Each number is 128 + 24 x the weight over its row's rms, rounded and kept within 0 to 255. Layers, rows and columns count from 0. Numbers have three digits each. The size before them is the row's rms in percent of the matrix's.

# q: layer 12 attention query, 384x384, rms 0.126, rows 0-46, columns 64-127
# k: layer 12 attention key, 384x384, rms 0.128, rows 0-45, columns 64-127
q0 089:131122125142130132091142147145176132131120147103135112096095121128108128129139112115109093138119134152126089157148120126138129118110150123106116144136082167112163153107133113158145142084122104
k0 082:121167177199141116131145134091097136143147098078135123111119134162141116091164129145132141146181170158123113123134136082151121133124103129108125105118116113114134125124121143157139146149153117
q1 084:134139155138099117136116156131112130103097128174069127149117162162115117108132115171152103136141107115127147090127155126111161101164134107109148093142146192125150125131126133123123121117140097
k1 086:154066108144168128093139098080136155113147157047122136159100145123107114138140133128117117150155121209125117144106123095118110114082165152118166151103131143152139104126126139114130115115115130
q2 093:149118089167097113141127109144106112118139131110076146135103156155112148128131129137125116123129097131125182102095129189105127140177135102174106139110105167123142147149091156154097128104148150
k2 087:101094164093112178111084121147150122170136143153121155097130149111146086113116129159156102118133143114116143129138121101119150153123093154130087151114154098106107121151125130156138118117133127
q3 089:140142129126150131163165145103152113124110145119153146083127152178148082115115144156120132141174115133121141068105147119152133152139149106120141145113178143133149097146152141155146113096134123
k3 085:122139141150110121101155180113076158145115116110121082141114100146163144088152113104161150149113131130122140130180170167126110120137131189139137109137092157092137150157164112157141094122117141
q4 088:144117161157094161148089101134124146169155154172163137127134141145123098126152110121121159116160129062153129136132144102110141133090118146108110106137091126074094176131144175148171139147081123
k4 084:084100100137120101119111139149159107141122145136113108137080130143127098148132145099162134122135111123147120088134147120103102115129125123117128128135138144112127163089097101126153144132198112
q5 097:101087138127124116140082134147143126087086121120136116090098170117114116160143143173077154105115096134131111119094131142099093156116107135129125129098163108102149127151109158157130108127133140
k5 091:127165184144104099132154163116131141153104129177146114138115134104105161098147106092141133188148111138098119113137146175143114099123168103145105122132110147115137106176140153113124116120096039
q6 080:131103141141091130099156123120109073099114127116128140094120101118109114136121156118112121120107111092166092101099124155121102112149090118132132123131138181137175136168119154147152112104127162
k6 091:117068075118125144135135092110118117144132169122142107160126122101131114145152172133148135146125174128120104140117137196131100136195119102105100123125128104105090104072113140093140124136096140
q7 086:098154080110131095141128111095131154145089076109130138118141088120108091164110122131102155113111108109171107128120150096146110098079132127134155114171150140118128135171113123139115148128110134
k7 090:123098111149134132109145138108076089124138130134111122117099112142112150101134115126150115143139121136117168131149108146128164135150141133092145161124152150118133156097142147157142109112091175
q8 088:154105154090131128170132140158103138120122148130143178145096101136151133124126136138120157117127132105136091151137113173114147107129114086171147159100147097067131144106122139103110108160140124
k8 097:099136148161137167159103152131128073144132144113133150115154154119141163156104123103151121088090134113128161150113144137134176165139070123112143091178110139106111147098096105166104164126110102
q9 096:099116139114106177135154148128127137146080176098108154117123181151086108152140163157139132137142085157106159148167108186100130100110155076140173136095121171123153118105143173138163139094141112
k9 094:140184129151127091118134097156148130163136102133166125138132118115121142145126170124104124158141141125136129112138108121138115139128101162108106127140097115133117140115131112149117172137125156
q10 093:127155100083110125157083121133110107110174120149127130149160111134129124110136096127107145112143138119108143115110128139131131161078131146126135134161133095108146146145156151131174144125129114
k10 085:183127131123109138158107157148103184124129111162119104130105128145129118125115133084142136106183120127109093143133109135135139093139131116106126095131185178132129098164100142143154112173123129
q11 089:149130159094103136161111155075119113159137098146139127138082111166118137184092120155153123173126103117121141120108152143121130131152124137089130163119115088092132128103107151171119100125138129
k11 094:113144093143143100128139096132129124110164097138166136142097117114091119120155082166116162119100136125172118138108095075077112139107077131128113136142149122127134147168155148146125108101162122
q12 099:101126117126128114125101138125114157151137119146127111131150106165163088123120104107109115127173156138124110099099132162141128156116140109123149122156191113156151142109107129169106147150083130
k12 099:130102153137127131150128150099113114094154101135085185099104101133131120122099164155151078129155136099085111140121113146147128090114113098122134126127167106112138105087127110147124154124125149
q13 099:131131142148106143114099115127105123123133137120153105092118139101126151106144106143122084120103099093097145117117132088159099145096157151075114137141143146139145065157143165116156117108168128
k13 095:112122164125130151087111117100117120107082159098118123180126170144165162100128156102120129099198090162144109149155116173094165162135167101151097103110149156160128172158124137108107152100126129
q14 093:104110122124110121186121144138128126119121102146098128130136113139114135167141129160074139150094158136165113106138149128113119103162108156119115161153159124113122108065171113198129150133113110
k14 109:159129144076140080118119136099146095154131132114114162138142145130149103132134150089126130120149156124145149099088123136147127131105101106150161138152131133160110113103117116133157180096124124
q15 088:086131144148088143149104089150138109140125125101103124119143095128104156128117143079102112159141110102156119138150145139131117149165124132115131146124137107097101120119141128146125112115186112
k15 097:139159062146132178108183126142162126114106151115132101099160148133143140130108151099095142117108115156122110143089125082132123079080128107084076103114126158133147113194112129142140111137108148
q16 095:096107129142102097138090140074125112110139100115140132072184131151094150119103151142094104157154210092078142110125113134099117126130141095176148121154179134139142154130158104150117114121116117
k16 097:063137127092163139082104141123151135137114132133095170148137111132167139174106116139151152090172132167180104117126187098136170114102132126111102145111126082123172109138171108135091113114140109
q17 102:132123149140115066168117112100152138065124138112121094152141156176151141114119162145151073111155104132115155150168094152145126118118120134103129116124167158144144135117126135121119114119144113
k17 095:114101117134124122121094167146129137158100090149096116146117115101128092134111136117093105167087130154146130144102132130117094170150097173147102102116132156124119117112094143114141112150138161
q18 095:151150172161120100145149137133140112131178104162115157122144128091120124124119138115184132157112126127075115123147142129142109101137104121140157150136143104084145114132122127168136123142122147
k18 098:057114102147131118139107141118146130195124140105114124122141131156108127135100160130140192152157135077134125133124133140150128115107136123141106103136166130148125151100141095143134125131110096
q19 095:142110139103167122124104121132118104140122133161152143128123108155138119145150093147177099136110120145103122155144086131120158146130130100082167179132141116130143150137166132125169133146121103
k19 095:090167108138130100073128142191103108159129160126219124081130098106103087123145053080088112092137126092148141098150161136128109136122146110132117146169087109104111111176148086112089119102149097
q20 100:129186084136124132134162119112136112141090152142162115142174156107146152144101114144165087175127067115114108133143114126144131141143109165125178103132172161176163134147104167137133161120169120
k20 093:141119173160088119106126107162116139110144116107137101133128149125184143125138118114131117083122152139133102130069202114104127125112097139137134118089103114090103141137125113140148176087115146
q21 094:104129140111156180128141106148121111125105148101131100120122103112136114122140154113122125152120125162105139150163091152139103112100140116139188151150131123095166127080150105124102125128118173
k21 095:128104105137136113076109158131114125139145157112148120133097108133130150093109171158120116122118113136118136136100169128157182106094101143110088106109081170145125147180091129143135159072129157
q22 096:105194120113159125129128127085170142125133125126132171143133154142135115145131118100142142168124116152097160132133146097108085110103105117126139132130109149145092107153121131146124107073142121
k22 097:133109128135146098144125105121102148155073127085116098064159177137111150113110130165124164183164154123120112133115097091135128136086170142117098142123122160136151145130096091164127163170145114
q23 093:158135139122098128099085121140139166142120140109137112118136120143122144141125133153124111152100142161083162084167125091150110113091130149134116155121159127139130136136112150099123182132127139
k23 093:132118113152166165173145132119120146066143128158118198116131145102107127112136128136135129140091144100125132157134111103157102123100134172167102153150083098145159140131118126139149122126148167
q24 097:131116128100098161169129111122109154135129118141161115115141147159132125113154182139142143122074131178130141124128147149145118113137122126145195098155151149135096119116178120152149137144135111
k24 092:144128152139110120129136124145154101162144141144087152111150115141174126117165106158116177055100127140099125146127124101140175121101114204095115111148138128147166110127133140134106175142135112
q25 091:103133118152108148127146156124112094150121139120107087137125132119157100093173142152133171156179105127122128121106144100140081141145142136103117121154174099128122105148125128174108125140134120
k25 096:142098175107117136097194154116118123121109174140152146156099115127117148174123163047169112103125150079140136079074131146124151104144140152141116189137083134107141117122123126165142122153133154
q26 094:117115122125110107179115167120125089102121134119152088105093121135080152102128099126140141129110154119115151075081128106115107083083154150128095091078117142113159151118099135122140088124165114
k26 098:157168125129141124109111130159140168138129158090166073121139140157151096170092188113073098145127065169125108135143126152141115164126127098102090108130103143159133098161138138142127161130114091
q27 108:149130158122150140145153115103098130149172099090096105167173115129157147116128100095176144107086173135113147155169145131111138112081090145142126089163131170134135089108120093119135120162151163
k27 100:128093130077146104173087116167106149123140133147149136089090142127125146127124100133141178119159094145103144148131137129149134080108161137148106171121162119127141135107092166165121138141111148
q28 097:126144120123136155154143185097124141169144114145081118106148155127100115091104125126154117165120146127115122128111163157123163120120084110149118103098144107138115127146134132134142108158134150
k28 097:154128113094126088099135116122117171094138116139102145162132148150161177128170177083136186130133111101131167164112104119124153133118083174140125156088119142122155149151104136146097149148124082
q29 093:131139114137101118127120156136164109126099096127133125100107116120087111169108128077137111135150114141122101120108116144132176155150181093150106129153094142154149122138142132155138059135146101
k29 092:112157084095163125149132158120128191119118170121145109134156172111120170127141118141107127120099145143139132151056136086107136092125098135119138149154136129118158103144125155098132133120072137
q30 096:174127163117165119135163143126174116098155154119140121100144087103145150123163132151095119126128139126116120098162137164115107118147153155140127112150144160116121121138112089146128165159145110
k30 094:137132180103115110154148120110130136168130109100157099146128118152104150170101119095133138167121114097139117128115126135153124104124127119159139144144162127136145092090139148137143120166102114
q31 097:198139139110139139057128111131127120132144144124129082107105105122130105125096192115111089134099124151096126097129135162163146153141089101103104099169109090152143148122128120175140116129126109
k31 096:083151117131134110175151176137120159118108081161135153108152135136065115132090165139089113099111105100119117113146141124152128119131172116127114133110128156159095131125152127149138145140120143
q32 099:124107101130110103155128155129129123148131133115144131136098140117107106133139162142145106162121116109139127143136127136131133071138089131149170143160156151102133135165121100127140155129173183
k32 096:136151141138140119120118130115119114118158074115074107107159104124155143109117125147134121096155166181162117142115186142143188182149118129125129072084131106145168141158160116121129149140117133
q33 096:137111119142090108136110139083085133160122153098134112169161155148139113125126125102123134097131140149106140148096103136104161172141136119150129130123124134138086119089151161138139121110127139
k33 097:115124132148104156120158119151120115133151091135108134096078161136115106154166127149164118112130132089165126106110106144148098064159095111099096124158143137145166120106136092148150076136113148
q34 092:146113177134132121111096130118157102148152107146154143123122177097128123149137138128128134094157155170177157106119123124135131138128144111152122114089162126125107123132119108123122166105108091
k34 089:167125115089160170149101125166149114125135135114137112140124086131099139109128163101122116089161138111112141145112164162111120078131134138098088103164124114153144126115176181120112086154148114
q35 097:112131124117122135129129191156126117156113149138108125126137117117122156180147121097133145127139155083141111140150100145150136119180091142069092139173103153090131080133136091074145162139164147
k35 095:139147123151091131108146141112174111152133136126134107114150108163134154080123138140124111169152140159063132119174109116117148106113133113147118137107131113137132111108137097166115075115132131
q36 096:067134108107125112141094182108152130119133129121120132134109146130079137094103119085101129131161108157211101119140146118160131126104114093127110127160158100128120136120141132110084086162113151
k36 092:122111094103095145088134129136104143149152141141119155131146089195131155096143137098103112127115126133120125190093066110133166116176145148121129166126117171123157147104108119143160125113151100
q37 098:140114149096091101118131086114098132141089127101137138099141153134120165126104138101141126129141116118107158152136095109162164117135167114101122090186141082135128138154094130151129120163156088
k37 096:145134114101164164103129137149118177137125113086106130098148107138128115133144138151088146108128116089164094137119157123107105162150140131107146188117112121114177129123123161130184149129151096
q38 093:163159103131123092102157158139117169118117179103146146129145078149142146152109136128124148162100099147132126146152115165138096105113097161078130144092113134092147135112087137128098146111149123
k38 095:081072118149099162117091128130182094129162119130129152136159127087095119147121145129141124113142127114109124144104161119124142172111135142108144125088132129122125143148086113119135162117138138
q39 097:153148093129126106120158126100134096166120152133156162076142105163099132120136169133138088129118144130098110141115102140152110112131128131130141114085164127109144162153130118122120105111145106
k39 100:153132159123121115180145084114148204129159108156114113134115138134134141106142178161103146125124138134128100150130177105105172120123108135126124096175099148169128104126128120151094130120135124
q40 093:099134143133149111146110122094136134092150130143131110146149108125151112122167085101167146131130108102129123143140146178165141101156099151138079100092140158166099132090112148114147125155143126
k40 094:119162139100125080126146146153095128111127158084129139157116101118087135108085105135125127092126121128099099122137096134144129140132114141135147118096174139115103139141125120151153148097109151
q41 097:143138111147156166141098156114091147141143130110137095114109109130125136112108147140152134134114129147117124149140125113109191097153145123134109146116127115138135153102156123135146101095102155
k41 090:166130112116138126150131085142117132157114134146155121117108150159140115151111115121184178148170101162096135176143150149113114091102139164110137089129177137159108122156119132135111167152175140
q42 097:133079153109109144095145096117167143151134124104131125145108122154140153074116163148138127131172158096121131140109142129090136132117153110144138122136150175104124119118171117167137106126142155
k42 096:113133091120098149126099168174128082099184123142134146143139124123135169150156138130124145160109107114137098109125124156107149175131149167153112131096122155130143138131135124142125191159128151
q43 096:135108127133144127160143131136142108160072163114144128121094148112124132131121115152142134102142100187153104125118134094106112102184129157110182134130117142095092151120096155165113129158123135
k43 094:118106135146092147162137125110134122144136113156127115149107153096090130135113116114097109137090124117137117133169139112118113150133128154136107130147132120135076120147125107103138100120094101
q44 096:134090123128155096090149095156143178108129124142102125121134114129145130125197115071146169138148156148113123111114131158122141108114139107178096112106132156150070115126128105129085096111158111
k44 098:117099115071131103123116119151143151135121118152125134141139124099125092069132104156142145114128134121065127093122138107151130150121137170124105131116110130132165140115108142127134139110111114
q45 095:119140101157092181104119157145093134163119120140114108140111112163146146122136135137115149183122149139116126098186130161077174163113165105168126122155123115122155154108165141143144121115153138
k45 096:154129113106140091136153128137137125082115107146104119145124134125152165090113119140166099100134128106105097125106113120139100109155139123117077132113104154172124127143124115121111148148127134
q46 095:131152073116142144095169102142155110131108098139139133116124134131111169106127090087147120146103121138123125161112134109095115172114159126132127123141122128166140108142113145104181086081103166